Each number is 50 + 12 x the weight over the matrix's rms, rounded and kept within 0 to 99. Layers, rows and columns count from 0.

# layer 5 MLP up, 2048x512, rms 0.0885, rows 1661-1673, columns 128-255
78 44 48 69 34 44 58 42 57 53 38 39 54 44 42 59 70 50 38 47 22 52 40 45 58 59 40 53 53 38 27 63 29 61 41 42 30 45 42 61 55 44 61 48 38 46 55 70 71 49 44 45 47 47 42 39 51 56 47 52 41 57 43 38 52 55 41 44 28 11 55 43 39 56 37 22 35 51 52 50 42 44 62 48 43 69 44 46 59 53 57 50 32 43 73 52 55 46 59 58 55 55 41 68 63 68 45 55 55 53 38 45 44 46 57 62 40 47 39 64 58 48 31 49 40 49 44 66
58 56 68 27 55 52 55 45 45 74 57 79 49 47 61 33 54 41 53 40 36 54 58 43 54 38 52 34 39 58 47 66 57 50 52 63 64 48 59 48 50 44 40 34 57 67 35 47 62 56 48 49 41 52 54 59 48 76 38 63 54 62 33 65 49 77 71 37 26 61 67 91 57 45 41 33 60 42 73 50 49 47 40 55 49 55 51 44 37 45 59 46 48 47 39 45 37 42 51 54 32 37 60 47 39 56 62 48 55 51 59 43 32 44 43 58 62 45 47 51 49 69 51 33 59 66 53 55
55 55 34 62 49 42 65 75 41 43 38 39 41 50 40 58 56 44 53 52 59 52 59 51 35 33 48 37 38 44 53 38 47 62 31 47 41 70 44 51 57 66 22 34 51 75 33 49 38 42 35 47 70 51 58 57 46 29 61 54 60 53 52 53 35 56 52 41 65 56 76 60 52 59 44 30 57 46 37 35 43 41 42 55 46 54 42 71 45 36 35 58 70 29 48 36 46 41 40 70 37 52 29 58 42 34 51 57 49 57 56 44 44 43 65 54 60 48 32 55 46 38 50 42 47 50 38 46
63 50 37 24 36 24 31 38 55 35 31 59 46 18 59 66 70 63 69 42 58 38 54 59 66 49 45 50 80 35 28 65 64 50 50 50 47 85 54 48 34 57 47 50 51 27 71 76 33 62 47 50 59 42 38 44 43 40 52 75 78 43 67 43 48 66 42 34 25 45 56 59 46 55 45 47 18 66 66 60 43 49 36 53 35 48 28 45 56 32 49 41 97 39 30 48 51 68 45 44 68 43 48 44 57 79 77 45 50 39 24 62 70 41 56 41 59 39 47 50 65 29 54 36 44 52 64 52
63 60 56 50 78 35 64 82 31 43 64 42 43 46 57 50 36 50 54 44 48 36 30 46 50 55 58 38 59 45 46 48 43 63 56 44 57 53 41 29 39 56 53 56 44 48 37 61 61 40 67 46 53 73 48 51 42 51 52 60 77 64 62 50 61 58 43 38 41 64 66 56 49 40 51 53 65 61 43 44 58 44 55 42 70 41 61 36 38 54 40 48 52 27 65 63 75 19 33 66 35 31 45 61 55 44 58 48 39 51 48 42 56 61 69 54 53 47 38 42 47 70 38 51 37 58 55 44
47 64 54 54 22 43 50 28 40 33 53 18 46 42 62 35 66 52 40 41 46 66 62 41 50 57 38 54 47 56 63 48 35 45 53 70 46 50 40 65 79 26 42 59 62 57 50 24 55 54 37 52 50 53 34 55 58 40 52 64 66 75 44 34 57 63 65 54 51 68 48 65 48 56 58 45 23 60 51 45 31 63 45 51 40 53 60 55 56 74 54 43 37 39 51 47 51 29 50 56 46 47 39 49 49 44 48 48 41 49 28 50 36 46 50 37 65 41 48 48 66 60 61 33 75 23 52 86
67 47 66 46 54 50 50 46 22 76 71 68 63 56 37 46 42 29 62 77 49 52 59 37 50 64 69 70 47 40 32 62 59 43 40 58 86 50 47 89 42 49 71 54 44 39 39 48 49 56 57 46 65 46 71 48 43 45 45 54 46 64 66 26 36 56 58 47 66 25 68 61 63 46 53 35 57 57 80 51 52 44 46 28 50 64 47 60 57 48 35 43 54 60 40 84 61 50 61 55 43 46 54 37 55 51 60 62 54 51 59 46 73 38 53 61 51 56 33 67 41 52 44 57 46 57 58 44
51 53 51 66 52 57 58 55 42 49 58 38 57 48 61 53 78 51 57 47 40 50 52 39 36 57 50 47 49 62 60 28 49 55 46 35 57 34 25 45 37 55 55 56 70 65 64 72 63 50 56 65 40 46 44 62 63 41 42 41 42 39 62 64 48 74 73 42 47 38 44 53 76 55 64 60 55 40 43 61 41 61 49 42 61 42 66 39 44 25 39 50 62 19 33 37 43 61 39 43 63 51 56 51 60 58 50 51 61 55 45 27 57 28 68 54 53 57 48 45 30 31 48 46 43 68 55 46
52 51 58 65 45 47 42 41 41 50 60 42 60 48 52 61 57 41 61 39 45 59 33 43 47 35 49 42 48 50 39 36 48 40 61 35 62 58 60 37 54 36 49 42 68 47 48 57 63 61 69 34 50 49 44 61 68 55 57 65 54 45 50 56 37 62 34 55 35 34 41 33 41 49 61 47 47 39 56 54 42 40 31 72 40 59 55 37 64 51 57 61 55 60 33 52 54 44 43 80 25 27 44 38 28 54 58 50 48 40 53 46 38 42 25 71 53 52 36 36 41 51 33 16 56 59 43 58
42 50 68 36 48 56 38 67 67 57 71 41 40 54 50 53 62 42 40 39 43 31 63 26 50 48 34 29 60 55 48 53 26 45 43 45 58 25 55 43 46 40 51 45 43 58 55 62 43 67 63 52 46 43 42 39 41 61 53 45 42 55 60 30 63 62 67 48 44 47 38 45 44 74 49 62 56 38 54 44 51 44 56 49 39 44 38 47 59 25 54 52 40 53 38 47 55 66 42 73 18 36 50 49 62 34 45 55 32 44 48 53 57 60 41 40 52 52 50 45 43 43 55 40 48 62 46 54
27 63 39 56 55 62 38 48 48 42 60 75 43 36 60 64 57 48 49 52 52 52 41 44 38 35 46 51 53 61 69 47 49 52 54 48 60 62 34 43 37 52 51 41 34 49 49 47 56 63 42 66 64 66 27 58 45 49 47 48 43 52 68 51 48 52 54 48 43 33 31 63 40 56 53 49 62 48 49 59 35 56 36 60 54 56 44 42 48 57 41 56 50 58 35 49 46 61 52 46 34 49 42 37 49 46 39 52 43 38 43 52 53 21 37 59 41 50 50 37 42 54 47 50 38 50 28 59
54 74 50 69 62 47 43 63 43 60 55 38 45 49 57 36 25 73 62 54 50 66 44 37 52 44 39 43 31 63 59 38 49 42 56 38 49 37 44 48 53 59 32 71 62 53 59 66 46 41 40 41 71 50 57 49 66 38 45 40 54 63 50 51 51 48 61 34 54 38 63 59 71 65 54 48 54 62 58 47 43 45 47 26 49 38 50 61 42 55 55 42 46 30 43 39 48 67 61 46 50 44 82 41 54 39 56 39 41 56 48 58 68 39 36 51 49 48 26 56 53 32 48 52 51 47 44 56
53 61 68 70 70 29 60 37 45 40 34 55 53 55 46 60 56 27 45 46 55 39 54 43 35 54 33 65 37 46 28 61 45 67 39 23 52 60 48 58 46 46 57 29 37 34 63 34 30 44 40 56 61 49 46 55 50 43 45 53 64 50 51 67 40 57 70 78 40 46 54 39 50 46 59 55 43 44 47 46 38 31 47 41 57 39 33 39 45 62 38 41 46 40 52 42 50 41 32 47 34 55 38 59 60 43 41 53 54 44 83 15 50 61 42 53 43 62 17 22 43 33 43 48 64 58 34 50
# layer 5 MLP down (transposed), 2048x512, rms 0.0944, rows 1661-1673, columns 128-255
59 51 48 39 39 46 62 37 48 58 64 50 47 66 73 64 52 66 43 39 63 59 18 37 41 38 45 60 49 40 54 58 33 43 46 72 41 48 21 57 58 42 32 26 46 36 56 61 58 64 39 18 42 62 36 70 68 67 64 64 22 45 47 40 46 46 71 63 49 59 51 46 65 44 50 37 53 43 60 46 71 42 56 57 58 56 55 78 47 45 41 45 46 45 40 30 11 58 45 38 52 50 57 57 61 34 59 47 61 33 23 58 54 66 26 61 55 57 53 40 56 64 56 81 50 58 41 42
45 54 44 53 47 41 39 64 50 52 38 43 60 46 32 46 60 70 59 40 25 64 45 62 49 34 30 61 53 44 25 56 42 53 55 38 61 28 58 45 60 28 74 58 75 50 32 58 15 65 55 54 44 63 42 48 40 32 43 61 36 50 30 44 42 31 49 38 71 45 43 39 59 45 49 58 40 30 58 34 37 61 44 55 63 46 55 46 35 38 65 26 42 59 42 63 52 37 44 48 33 61 31 57 51 58 35 58 49 73 75 44 45 62 44 53 56 59 60 40 59 52 36 50 36 53 50 38
57 57 58 53 55 58 50 34 34 46 51 53 54 63 50 21 63 60 54 43 62 46 69 82 36 68 72 47 41 52 61 86 47 47 59 52 56 66 50 37 55 35 66 54 65 56 50 64 26 43 21 27 39 41 62 35 87 66 51 58 51 55 52 57 43 75 34 50 30 36 48 44 40 42 47 38 47 71 52 44 44 39 77 52 43 62 50 66 59 43 58 38 52 63 37 49 45 54 41 66 32 40 35 52 40 56 43 56 63 57 48 75 39 52 68 70 42 46 52 42 38 63 51 41 52 59 67 41
62 73 51 42 46 64 68 61 49 55 60 56 44 54 43 49 49 64 39 48 54 50 47 35 55 42 33 49 51 67 45 39 55 54 46 62 56 40 41 68 44 62 45 78 65 61 71 51 60 50 54 67 49 54 65 37 22 48 40 38 35 46 62 44 64 76 51 61 60 41 28 50 53 34 63 65 44 60 29 43 41 56 55 57 54 59 61 54 52 31 33 45 30 46 53 52 69 40 40 57 50 54 50 62 47 22 55 75 48 62 68 36 44 52 58 64 49 48 25 45 45 57 55 78 64 52 45 54
57 30 54 34 37 46 53 62 52 50 35 46 58 28 22 44 59 62 43 45 48 48 42 49 64 39 65 31 40 54 48 40 71 41 57 44 27 37 46 50 44 63 45 64 32 59 46 43 46 58 54 55 52 53 46 43 60 64 30 56 17 58 51 42 57 49 44 58 59 35 39 47 39 57 61 67 57 82 56 40 45 57 65 58 48 57 55 58 49 53 45 52 47 67 51 59 56 50 59 53 56 45 34 60 57 75 51 55 31 54 43 50 40 58 74 51 60 40 27 61 27 49 36 58 55 68 67 68
64 29 45 48 49 42 55 46 41 46 63 50 57 57 41 41 36 77 47 50 58 39 43 40 54 42 41 33 32 38 46 53 47 49 73 61 40 68 47 35 40 49 50 62 43 57 38 51 50 56 61 28 63 72 43 43 35 51 47 58 59 50 75 52 48 42 33 45 50 39 41 44 63 50 55 32 34 70 59 50 55 55 18 64 41 52 35 53 11 59 50 29 45 38 68 52 49 40 57 51 36 47 54 58 56 50 37 54 56 36 52 38 78 54 62 62 43 45 48 55 42 63 57 26 34 46 58 56
79 45 49 33 42 77 52 38 28 39 64 38 59 40 25 43 40 63 64 52 38 35 29 53 31 58 37 44 59 30 61 38 41 46 65 64 50 46 61 56 35 54 57 30 53 60 62 48 62 33 43 68 55 39 78 68 58 47 54 67 50 38 54 41 43 33 35 65 36 43 22 43 53 54 37 58 55 58 51 28 48 46 34 58 48 80 58 64 38 36 64 51 46 44 48 45 62 48 10 38 60 53 23 46 55 46 47 70 32 35 62 50 41 57 53 47 48 36 38 53 57 50 46 49 52 64 46 36
48 41 49 45 37 38 47 56 49 38 66 56 63 68 50 44 43 33 59 31 30 57 75 39 41 45 22 70 29 45 49 56 60 43 44 31 49 30 67 32 41 41 70 39 60 54 56 56 49 50 47 58 51 56 37 55 43 48 43 39 63 48 46 48 56 23 41 51 67 45 47 48 59 55 60 35 70 51 55 44 48 27 21 52 37 69 46 50 60 59 54 49 39 56 41 66 46 46 47 61 53 58 38 55 48 47 52 32 58 57 35 58 39 33 47 52 47 68 47 31 51 58 50 53 39 62 22 47
67 36 42 33 53 60 63 38 45 25 51 35 45 47 32 37 46 61 56 44 57 48 55 55 47 53 61 43 52 45 39 51 50 52 52 48 53 38 53 44 66 35 81 45 41 69 59 52 56 65 59 46 65 48 43 52 45 32 45 63 47 55 30 45 45 33 45 39 56 47 29 63 40 37 52 37 46 58 39 36 42 59 54 45 50 33 50 44 51 49 42 19 42 54 38 48 42 49 34 60 49 22 66 51 41 64 47 53 38 75 62 35 41 62 50 39 33 50 54 54 61 52 42 65 30 44 58 55
60 48 45 45 49 38 60 52 43 49 36 50 53 61 54 47 48 50 28 46 39 61 35 37 49 61 34 55 55 44 36 35 55 39 53 50 46 44 53 63 54 42 41 38 34 43 60 41 59 26 52 65 53 50 70 60 59 42 34 56 52 36 52 77 35 47 39 61 40 62 61 51 43 39 56 27 31 50 58 53 29 69 28 48 48 47 54 28 42 41 46 58 40 35 47 55 43 37 54 40 49 57 59 50 30 53 46 45 40 55 54 49 53 57 50 50 44 58 63 57 28 31 45 50 51 49 39 27
20 42 44 47 63 31 53 64 47 50 84 66 57 45 35 43 62 58 34 66 60 30 29 50 45 49 57 40 63 33 60 33 38 69 63 39 54 42 67 49 81 31 58 48 32 54 41 43 42 58 51 56 28 66 49 69 58 50 56 44 59 45 43 50 59 38 46 30 61 65 34 54 48 66 55 36 58 36 59 45 45 45 30 42 65 35 71 76 41 72 62 52 52 63 56 45 41 36 42 74 39 56 64 38 45 52 44 41 55 52 54 63 73 44 30 37 46 35 66 49 64 45 61 41 50 50 54 65
56 25 56 47 61 52 48 54 43 41 36 63 56 39 42 64 61 38 31 35 46 38 38 43 31 47 67 41 41 48 38 38 55 39 34 26 55 56 69 47 45 52 64 61 58 25 29 41 47 20 55 71 53 52 34 39 47 45 54 43 34 51 40 84 43 53 42 58 18 50 53 47 43 47 37 62 38 35 55 53 49 46 44 58 60 39 47 74 29 48 34 49 50 49 54 45 66 57 60 41 48 52 50 66 56 52 48 53 46 42 66 55 42 41 59 38 53 31 55 53 55 41 47 54 43 55 48 52
52 60 42 41 69 56 25 47 56 69 59 66 56 23 48 63 40 34 48 44 34 47 28 69 45 51 59 49 57 64 36 61 59 47 36 41 40 39 35 37 56 57 51 48 53 62 53 49 67 38 54 58 44 55 55 60 45 51 48 52 53 55 42 76 46 27 46 68 66 41 70 43 65 54 46 67 44 51 37 38 39 67 42 64 44 45 33 56 43 52 78 38 40 44 51 58 68 36 61 52 63 51 40 52 44 53 49 66 40 86 39 54 51 58 75 60 96 27 51 54 33 52 30 52 46 49 54 64